Weights of a small transformer language model: 3 heads of 32, MLP 256 SwiGLU.
Each number is 128 + 32 x the weight over its row's rms, rounded and kept within 0 to 255. Layers, rows and columns count from 0. The size above them is the row's rms in percent of the matrix's.

# layer 7 MLP gate, 256x96, rms 0.278, rows 150-154, columns 0-95
size [ 82 102 110  95 109]
[[ 82 131  96 124  94 111 167 153 130 171  92 192 145 153 167 114 137  99 137 112 155 122 106 138 163 168  85 114 178 109 111 123 182  91 132  58 154 140 177 117 117 113 112 165 129 154 161 150 116 196 133 112 136 163 136 113 112 112  80 129 158  43 171 124 163  78 120  96 168 151 120 130  87 174 143 100  78  71 174 109 104 150 150 105 150 102 214  90 152 137 127 118 137 154 102 151]
 [ 86  87 183 149 104  97 128 169 142 111 151 111  86  81 142 167  98 118  87 131 196 140 159 150 125 111 140 124 161 146 124  14  80  34 127 160 112 191 120 168 111 153 148 168  51 155  94 126 154 113 102 109 147 114 144 159 158  98 130 121 129  76 107  81 111 143 142 160  98 169 114  73  90 124 113 131 136 161 133 141 157 141 125 147 145 115 121 126 122 130 166 174 120 125  93 109]
 [125 117 136 147 122 138 111 147 219 142 155  80 139 143 140 183 123 104 177 142 137 135 113  97 164  95 124 149 131 130 177  60 123  94 133 167  63 153 154  88 148  90 134 115 127 146 170 157 157  61 115  74 137 155 175 145 145  71 127 151 124 142 143 149 112 124  79  84 169  91 175 174  73 135  83 170 202 167 148 150 108 127 196 107 114 126 126 155 139 115 125 143 155 163 132 107]
 [116 145  88 113 123  85 100  65 152 141 124 109  58 131 148 139 153 149 110 112 199 147 214 136 141 130 134 148 124 132 102  67 146 149  82  90 108 115  65 122 128 158 145 105  70 151 124 151 113 191 134 121 141 130 138 142  89 113  93 115 140 115  52 151  91 128 104 110 176 143 128 139 120 184 159 172 151 123 103 129  59 159 189 175 131 174 161 168 123 153 130 111  89 165 156 150]
 [138 165 154 175 174 155  78 129 113  72 166  93 165 193 101 120 126 122 150 107  87 100  99 195 118  93  54 102 126  91 128 137 119  41 158 131  95 120 157 103 105 139 177 116 111 152 146 158 139  85 112  80 116 118  92 135 143 184  87 142 138 143 128  91  90 145 105 157 173  87  98 173  61  95  84 140  97 151 105 191 106 132 135 148 118 126 152 121 136  89 148 111 130 117 146 167]]
# layer 7 MLP up, 256x96, rms 0.281, rows 150-154, columns 0-95
size [ 90 106 105 101 107]
[[136  80 191 151 153 103 178 165  92 144 165 111 158 179 115 112 156  71 113 121 107 133 139 133 153 100 163 133 179 108 177  79 117 159 102  95 182 129  98 110 103 166  95 122 197  99 163 145 136 134  62 166  64 157 147 173 145 111 162 110 132  82 167 131 163 125 143 163 156  88 143 148 145  79 156 106 151 107  64 133 145 102 128 108  57 138  86 162 159 130 127  91 154 113 112 117]
 [157 117 153  87 162  99 163 167 149 167 145  70 154 153 111  45 177 153 145 102 156 124 169  63 150  90 145 112 169 147 146 123 153 173 145 113 132 137  76  99 110 122 127 131 243  66 123  69 136 115 100 134  96 156 121 137  96  58 119  90 197 122 109 109 161 145 107  81  81 109 129  92 146 139 166 106 109 125 113 117 157 138 106 140 108 152 129 148 119 128 151 161 108 125 127  93]
 [178 128 162 165 124  95 157 153 131 117 105 146 178 160 104 132 149 137 143 137 118 112 142 105 112 119 128 129  74 138 132 167 131 126 188 144  59 115 139 113 170 167 151 186 145  53  97  77 108 102 148 152 219 119 135 115 105 135  98 159 201 138 128  94 119 164 160 172 120 112 102 154 143 137  95 136 134 103 147 120  90 157 124 125 129 176 114 102 158  49 212 190 153 133 110 143]
 [146 164 112 152 160  99 154 143 179 175 116 139 112 128 121 182 118 156 100 163 131 126 118 162 152  73 106 129 136 188 118 155 105 118 109 110 126 166 160  85 175  93  80 169 171 126 126 159 184 148 106 126 111  83 174  68 152 133  82 129  97 106 150 182 141 130 128  48 143 144  83  96 108 189 145 150 120 125  99 156 140 132 199 139 222  97  99 171 109 149 113 110 126 114 113 143]
 [161 178 150  79 116 127 150 166  80  99  80 138  58 195 137 120 123 120 117 143  78 108  96 124 159 151 155 114 151 113  97  79 147 203  81 159  88 159 147 116 117 132 158 126 168 147  89  96 136 115 158 122 183 142  73 130 114 100 174 130  95 154  97 112 108 188 133  89 130 179 120 164  88 161  72  98 146  87 157 113 195 149 130  85 165 150 141 170 137 143 127 102 130 118 167 118]]
# layer 7 MLP down (transposed), 256x96, rms 0.293, rows 150-153, columns 0-95
size [ 94 102 105 103]
[[156  75 139 109 125 109 202 131 149 120 125  69 134 236 115 125 122 203 119 126 153 152 149 167 160  76 136 144 145 146 111 151 141 166 139 120 160  99 143 149 169 130 107 156 130 147 118 147 126 141 185 103 119 122 141 135  96 129 179  78 148 171 109 112 135 182  72 144 102 138 137 154 136 125 117 173 176 142 136 130 196  92 148  96  93 116 140 152 201 148  83 171 113  59 133 124]
 [108 181 160  62 120 159 143 152 165 101  99 142 115 167 156 146  73 108 119 115 120 147 145 118 171  95 125 164 162  93 129 213 177  77 128 185 141 114  64 167 145 132 145 146 130  98 170 129 139 176  58 176 168 124  78 132 142 135  93 129 144  76 201 123 100 136 172 122  82  69 146 130  97 136  92 183 170 112 142 128 140  91 142 155 134 135 109 129 136 154 108 135 105 163 128 146]
 [169 100 150  94 188  79 160 175 128 144 185 104 124 117  74 123 121 135 212 144  92 143 149 143  92 145 134  87 131 187 153 146 195 116 100 195 118  96 112 159  76 161 147 194 112  71 104 128 153 112  98 145 135 123 183 116 103 101 110 162  92  66 156 118 183 120  99 158 180 135 110 128 119 162 149  99 140 137 126 128  82  86 138 113 134 105 109 104 109 139 169 108 165 100 109 142]
 [158 213 145 107  98 131 152 129 153 118 182  64 164  80 152 138 126 114 168 140 104 176 135 106 140 171 163  98  78 136 114 133 129 104 144 112  68 119 165 107 102 136 226 135 145 141 119  60  90 102 133 131 104 125 110 122 126  67 115 200  99 136 117 174 100  94 135 132 115 133 153 149 152  89 124 145 132  98  54 124 116 109  80 177 132  88 123  80 141  91  95  99 161 123 120 143]]